From a checkpoint of a small transformer trained on Wikipedia: width 512.
Each number is 500 + 40 x the weight over its row's rms, rounded and kept within 0 to 999. Layers, rows and columns count from 0. Numbers have three digits each. The size before them is the row's rms in percent of the matrix's.

# gate: layer 2 MLP gate, 1344x512, rms 0.185, rows 1109-1125, columns 128-255
# up: layer 2 MLP up, 1344x512, rms 0.185, rows 1109-1124, columns 128-255
# down: layer 2 MLP down (transposed), 1344x512, rms 0.174, rows 1109-1124, columns 128-255
gate1109 103:486553540551565468544459521478466465523427456485496496542525491447536500512423509408509575440486593503535483526538569522506534474492521533448505484547488542525500499496496511523474460477598546542505531531481458517557462502594510489477512530426449473535514439451531454454547479518549514527439520496525423513588519493423516534453455494434481519573404514506491534443561401483534473427521
up1109 103:461486470489452452551420563506465460440448455511483487576516529532435480514491539511450576445514523485484483503558466557507548444487533542455474458510487445529475519457477537490493453496557511478457529508565495506495475562471469498477451551440496495510512567570509509519540476517548542465439501500522481444465466466423524464501509410528494498516530476478445551530525547468409479561471
down1109 105:472497440554489533518521492550525445493463498462558511495524476504551460440416470470466442592512524460525559493521466468466548439504544569504530527511501494519490489444503549497462460510596498507465493412504517588405509531456514504458490474463530526465423525475475452480389440477546552457435501451510498476517492502433449515525497472503516510501496469456517475500568571507400463478541
gate1110 097:491521480522516498528453506522480431435494497481536471540541524542492507421529476477459528540483529413477520457476543536492530573478527468526524509553513499514521465509559471520511577478571565494483508521499520422523452413482478448487516519525534476489521515407549553497501530503473501494525536534522440558477521543568494482537509577448463450529491459547512444520449500576456495573510
up1110 099:545473527517516448542520483495490485482515534462524501545542514511497447549446441599513449565540563447483531490573433461465444492455424516514493435570424481447446503572485455536439536476474479434500449474468484520460571432481531452479570497498485489422416536532462558560490514499499479432530517476476440492486485550492482498476454529500479545503533505506482497465526525533518602508496
down1110 099:449554542499430529477470527467495418501518462515507488536494528549475507466540479488455528529401509455468512372490528444512495477550543522507515491535503565448466533537546453444505546490444470532414546546472482451514482465496588550472551544482457500478537547530471472469510591551422508532507560541534518423451524527505580481516518478545492506525534455525495452429484551546489538459470
gate1111 094:482529433494514588503570436519447582495557508456459515539426559499522493528566460498523509485518451480454539468556527513539532462431468529485500521508500515469437483363448444466598497521432463549528472540427505512413541544485492455499565455518515417458551489519494465504484492549513499583498448501478523508550524531484545522421580480497552477474433503471507509537518542474529525594481
up1111 097:541501485479430548540502507510485450469533484501493491425521421517452532596505584507537509560492527476487572544482471505521466480577565522510554502612460451557486550550523531455458522477474517432444544486485446525431448482487457456527456552515535492517459449543493549471507450456485526531501484529488554476429526504504462476548447480522504529571471515584493552476509469519501499490509
down1111 098:533500527423472501514528481470484531539463483518519467503510486506567518488467614535497474496532490511489462560478490466547430487485528518548527489547453546489485502496437562555518503496504544504418581448576509490455442477505454510473477488552492480510483538508514522544479483480443433438468498420472526462516519475518490572569467468556563526493471516493487561480513473551439523489509
gate1112 095:456462529460483575499505498442510466585476513520447475528472424442543446482499595525586507521473528463524509505484526602497412498541561545497533447462495453481517519453494484536476526490505538508539482477488504468519445559513424416522550513432472455489494458516476430507523546502518510428504543554475541583534488578487505497497563462484469402533496446500530568503523467555482458459484
up1112 089:451454524453540532473542488501517551494496421500499514503588492481606538466399617537536589469429569508411495385552510511536510542524577532558483481433460560481522462535437512518506566490448499520533489467497519491535561469513508513507496528549505461500532407467497499525533532465593506549511538583533535495539479538541499517478510421445462504498513455512554472465489552557543521538454
down1112 096:547505507442516479515492530487502497500550494538477548517566509484492496462465459468409496413526511577551537498487477428470470518466548514444495498568469561456506482478542440445478524458462472481480540524568432510438463435462524561526491574505496537451539496496439535525526539496473505506490482488548465473472496460507519609504465558440469527456541477434475459481507529496505480569480
gate1113 100:572492510492597459536540449512456499509556423531534564501469486488498471560432569514447476505511495482504583515505490467453502462445517502491492597481466457479506508466503490482461423500507541462499526436477501506433619525517428517486509488452545476488516513517515551558487497427574525506504469478493465481501487490465552470521529448497417543519491497503495521541485532511428518487486
up1113 101:536479431566537501526462536499532470506548468518548544443502434531456507530507469479448448512495518458454550444535539517564441492472534502540541491455434428531552473445511525543533575492497457549515480481465504553488477434543560512529553521459477495576502512493472429503479493545504463507463522482493518533518533527543495569529490514408490464507522517560502496538488446524567517451482
down1113 098:509503494522496521485484515510484518472467546438445471509390464499536491598490450518515457523513466421524470553570504495416487465503475488493517470531506472513560584486496443520553457414468526502527553529495558494475501498531514544530523549526458484531577471511512501514520446527484478500479495566575532440490474510475480512450521525479525529483472495552362532466457491536561552560480
gate1114 099:524514442500538520480505522501528446525474483514499531477504522502517505509471528414457538475438542520492470454459446554483554553489536498488569479487494405505466546494508463509467528482520421504471449502416479565457432524577428503513592424503550502450464521508454495567546496587507477611497494463478513493488533444609441505529480525538603451436446468534496479514492549478532501488502
up1114 099:476505461595546501479521503492570576501548588437441470489546474529485507484443461439495507431478495547532486459517489494484454571538558489548428528470472563548453477580508571496479436539457532524536514463587591564447535524417455511503435539531542491477471525449519520532457493417470501557483579505483486544505443435507463510482447517485548518456504528515495535562511501480520520528439
down1114 099:538451552566472528498602483431553500497528405515468462514503497513464521538497465523400468564550498497543518526513472582481464461486438518507529458478502575477537554486559442437463484478513478517509512503473520559503445547439491520534551475535462418560518539519502494531495509543450428483522526548541609489540536419625521558498557466500491508511578491424485468460502550424491512528478
gate1115 099:537475529494549524529564530467536533535528500519504569542502536530425521528507524525502460400470539514525438485460432490477512488531497460467473556469549505469541510444525539486502490489528549473463548448475441443437533438504594490431518548513511492469528496524442501450564501434445421471462457498501529533462480514476464466493428447528454432507467492470493500478420488515549513528575
up1115 097:484504503536515582458505466500549469522477497491502480480546583514516519453497487479510481392493508503526554480538529454560480431523451381524553466456578515545565408427407535494506503507450499511484584521543480471538451501579482444464451504531482506468501471525511470497583546481500486540466526522482527528524516502458480567472505473570505577458429538484491521494441501477459565585540
down1115 099:505548475450532465497471539454518521522523499446498510504524494576513539565495502537444550413578496499530442562485485509521490477457534496442502527466463523481537530512511542491489579466416474439509549498537531482537525524567451487490539453535484524518501449556551526452481523481504464492548403507578570495503530571454478510492495512504492494457492521475449559458516549533365581452409
gate1116 102:531490555487495510506512538482501490505533470533438517465537469524513495478479408489475513514454456503476476517511589484596504432479454543520546554548381519447479492444512509392430531530521518480501462493471541463473558426495605505485503487524433465490510490466504459478469553497464537488478504479516505454507497526510494533442478497485439518565422489465540544556508493531511506417508
up1116 103:519436472507556568489532483490376482542497448458507503527517515513535419518514506537589545517487476509549491509573512517577495477499477500468456558541474447532499521503559531428510510478550414530463537462496474556507459420463519476514533554491534502584515498448511551458511479502531530462461434422508512566473544455440488449510531555560506519521550493494569414566521471442453531434502
down1116 100:479569540566492470489503531461462440451432545525574456480499496506562534497480487442559512532445485487474541443505578551533515479419506485470489517554401490524509567557549484457487506523529490516489520505585535560501477473516552535493530508517409464453560396522521463490506440542490443492461532525483497458539539475529480524493476479492493525453491420554531580433528522538499520574548
gate1117 098:432551535504518497579511525483468470488501511464531603611523492538432517472489471487505478500483460480465508493514519473486475499481549445503507603494484436550498512477537481495525428558453494501529538483453428536454514467495502508487469465438529546502475473576484573527603566538554464523540487435540534513590524508518472423518463424456456470486581488458519556531477542468515469515539
up1117 100:565480538525469564498460534543487497578457533583548501540497527546448510504414521542568450497485475443496526526549463492520446553446531438500472568530470498516478533475508459514518416460434553479485570494499476541492509519446501482553482503481483429490483510629561566516510583457472491544479552512505555471492466489536527517520429564544539451475505578468510524505445558494526504481466
down1117 094:518491548478466422517440541525488463477488509467521517552513543524436531466493482513457537525434513479468584495437440480504532480487484483437425519517509510523481469533538533501442565542459497511518499515489501533511454447555444572550458478452518516486562511533441418552516489472508469531476487559420481500557527542501479555448471559555494543475575528528499529516559492477466390456551
gate1118 098:391441531467501526505448519507453522493512431525520479455511466510439539514498444493484532478539489521532425489510508452537479460488479534457510459522484468534478581547490548470510514522545431529470502574572517464488474510543473503525469552403437498474508467504515476468486472553505491471484447557494463578447516485513494465439587533485646470458514520396556579465440439516450481519489
up1118 095:481539505521549529462492515482440518504570538440436518470508542515475499541508599418459482530530479487429524542472573532493527500486529504482539549557502516448485532535567535488535517457511479514539545450377495521517431520465531509491525441502549412509534552590491553452500497537509518503558482463434510509495479476489447484474473518557529515514527558483544403466580527562437436443491
down1118 100:480491485450565455545525459470497484496526537431443509545466432474510619554454501539519485557505507460480496530526465480491486526424539508522554496494489510542523504475448465492568499468525474522512545435434474511507514449508438484447477509449597468522515545425543511474428502511451526475498500453415465530512507471442464452531494478583432492596504474417477508514466543522500518494460
gate1119 101:467500474489471499461505502467520499510490479501542520462511468542476475514548441520412506409475526422481501539508520503558497499547546447491513478498526489550445496471531548483490516532488505459517502496527445510521482456483503550442454516467512462527519561536479546484446546506471566476539521457506513465494500555476492505470539539445440516562473405529509470449512506538618496493482
up1119 102:518573451510419501487425497497516526520574523519476450561559521496477464517503477446516490513479457484466489468531441492411427473501480506526465465446423400489543496561497433490538463528564474451489465565477450516552484542395479561523503465470494497494529514446493479462476542508499487579488507507498478514551588457554504420498485481465490605507548552456557530608489527485445572492466
down1119 103:434534573492520499516475505468561557463467443542477533532486437524461509567501505494488477459545501466456514495534552461600484501451515520532543462481460484507503539518524551489529508543576506540503400498516571459466509521455481453445544513530496502519580571497451527493433527455549569488456511510571485455517540491530493486457499537442511525484534519532545429466480536463469544524461
gate1120 091:394571519462516548504472508516493538446526469527539537492504475501484523514508539486510468518503501503540472544520447513437471492472510461521429378499529515451479464532481511512562515514494465470583561511510552512530551528448463562530488443555549481458513507473479508422521480446536511497486508503473500471473437471527496533471540505468504464544491503545482541490451472510500552510460
up1120 092:507455502465476445502512466403547454482480496414506550503502535565516538484496476514415546477501462526515496428465554643468490527502470513528468515560479500535474450505514465393448488401480482519472528551508517468493489543560526519452552512562528579540553510489464513558535551478465498588480470493560445575531436493514497532503447575563516470497530495439527522497478490515454480479545
down1120 098:570556522446566498585478464499484526519508448493442470541485509447429473472514546534562502448555496501497515505490508484448507490502495514479499513487445491535469485524529561435453492537480455515507557478511512484473420499527404524550518469430497508536555452475486515518446447510490476513461424518550576439513544488529473462568465522593454517488438503564482473509493498516493502491463
gate1121 102:491501525381502513445565403555588493533501493517430500530440481580495457469511471542499488451448479531465539499452451500508599470548503525528569555519543424505519552372528483467608481464471539438520519513500491485451509507541509498560524489534487447499498457436551557514491499499485518534565548475453526450562497559504506510457522458499523533536482477464498578487538533528527489535464
up1121 098:519531539579495504520559515475497514444553500502482501509552473425475517495550495426460525589421491518483470538500588519534432524535580525526488498521478510499475508509543512495488504474481508531445468404528553490510519511513469552461536485468502559499508506517483490497462532468472566429538554423529470420388489501480520445506520458504484535458500517493503539497448520465542485462425
down1121 095:439536439464504452481487447525491470517513486507522550503546481446513531438447448553490558544532471557544433469460486465522560477450478564480462556534529496514554494427477516591545505538472494485440519494497510552440506502465492529540556457542449503478485531541546506575538503505551495537540468479463481553504515538475522467454559466547475434522505560534510532476502428547504424509409
gate1122 094:480534510528465516507469495561559545473453477466443543569504464502483503476630509432518503510435427532503577473460529542478508494495492456523512548486488485485502506459512499436536487540485473421481437474513538524522512559447462443468485439514552520543459500541478496459532475580436525518468455533546457507473540491567451494561512528472525490529467533502480491568504509459561465569479
up1122 090:474512474438453435507475499521527510466516541504510564491400519518497497477494470476515540589450509446477538523574506537465451471513543455472524557459453432474495554474516489481551501541548484527625512486448572413445492539484569447509487529491545475543514561492475456494490480476542551479561532512471497566539555475453549509460516511505514504472443512504449503530540516455490485421458
down1122 103:491481487424438517522456504569461522499454507490445509452456475542532510481528460468578537486520500475497473467530507461523389479538561543535518525443483579513460512561502496537531469484475493598548418552427481437508500503509497463507525474434470475502537516505515516528506465548474553529509546514483525508516542483463439502450502487508493558507479436464518478534495498539530542522502
gate1123 088:467523521432440546519504433507520548490497510452512585540498542559501553514506529556497463503536544470590488584546503526536508486507539420510502616460553514447471472529503582519473429535564509504509489470545538527531593493483446437559544522433526480531556482541490541533529483511478556550467448495483574451466549457556509501411578580532507532541485480472482604505464450530509520535475
up1123 089:468495450563483515536520487542502478515478487505437505415530545453454397475453506485506504494522478512417534463503481480475533447371479629450478457466496423549537502523502436512480512516480514523478474488467401435551468490479524513443453442516547511586517451390547511480504479500549430440492560525436432577533478540494450429582441447449537522432462477493465445574474516530468486453509
down1123 094:424499533545458539545520525504501473543473520400507472466550544448527511541481463491542466474548480486504498520534489468464514469528552528534561527507478470443525555546467527551482426422457511552469501486493478511423454500504523561490517577466584550466509504494593479445474568534535461441424514523458545447529432504539511424428500478412445456489496531424489481455485524492484495558437
gate1124 102:541479551443548464513497453498481481499491470425505492527586516516430544482508481499577469481535543508583517506539585485608491409486536554416519501466441474482539529506495456483507522448546578540536528463531490495471557556473522494527529434474479536524464492587476527525482503499465549451427516645476520471470502484486451501508555455473538476463542520490536501493466521415460464496491
up1124 097:510494478477594470449534486452567568448461494509502524534483531574498459450446445468574489555506515525516508521484405465526578472476519526426540545536472521551538483526523468535482490471502488526516554549484442542538463464431494523527515459439502540584553496513451529416509541494572494505442534451492494530518492525611462455572488406588442534494465533398488454408470483505529493514513
down1124 096:458464475484510542477517465491518486553543448456539508477478526516477449558473511451504461594492487502473545474533499522499529512577453474582476468530525500499504528473451480595441615531517529578507565493500549567554480447468530462425520577532453423511487489542495521446569494483499514574458485509472511542518475573542507444499450468544488557464509487484452556476495560577465532463530
gate1125 097:513586485429484543581465516562428435491502474498461540475430586495510525475529459501454519460517494591458516513440489531563560555494460483427536548492480451475463537539507449486515509418533458479503583429446547445515541594435502489424591549509536484566433495511505489485405590561488462551547479502486504547509397550627467512481503500484553514532471539504468551478485561522570425512469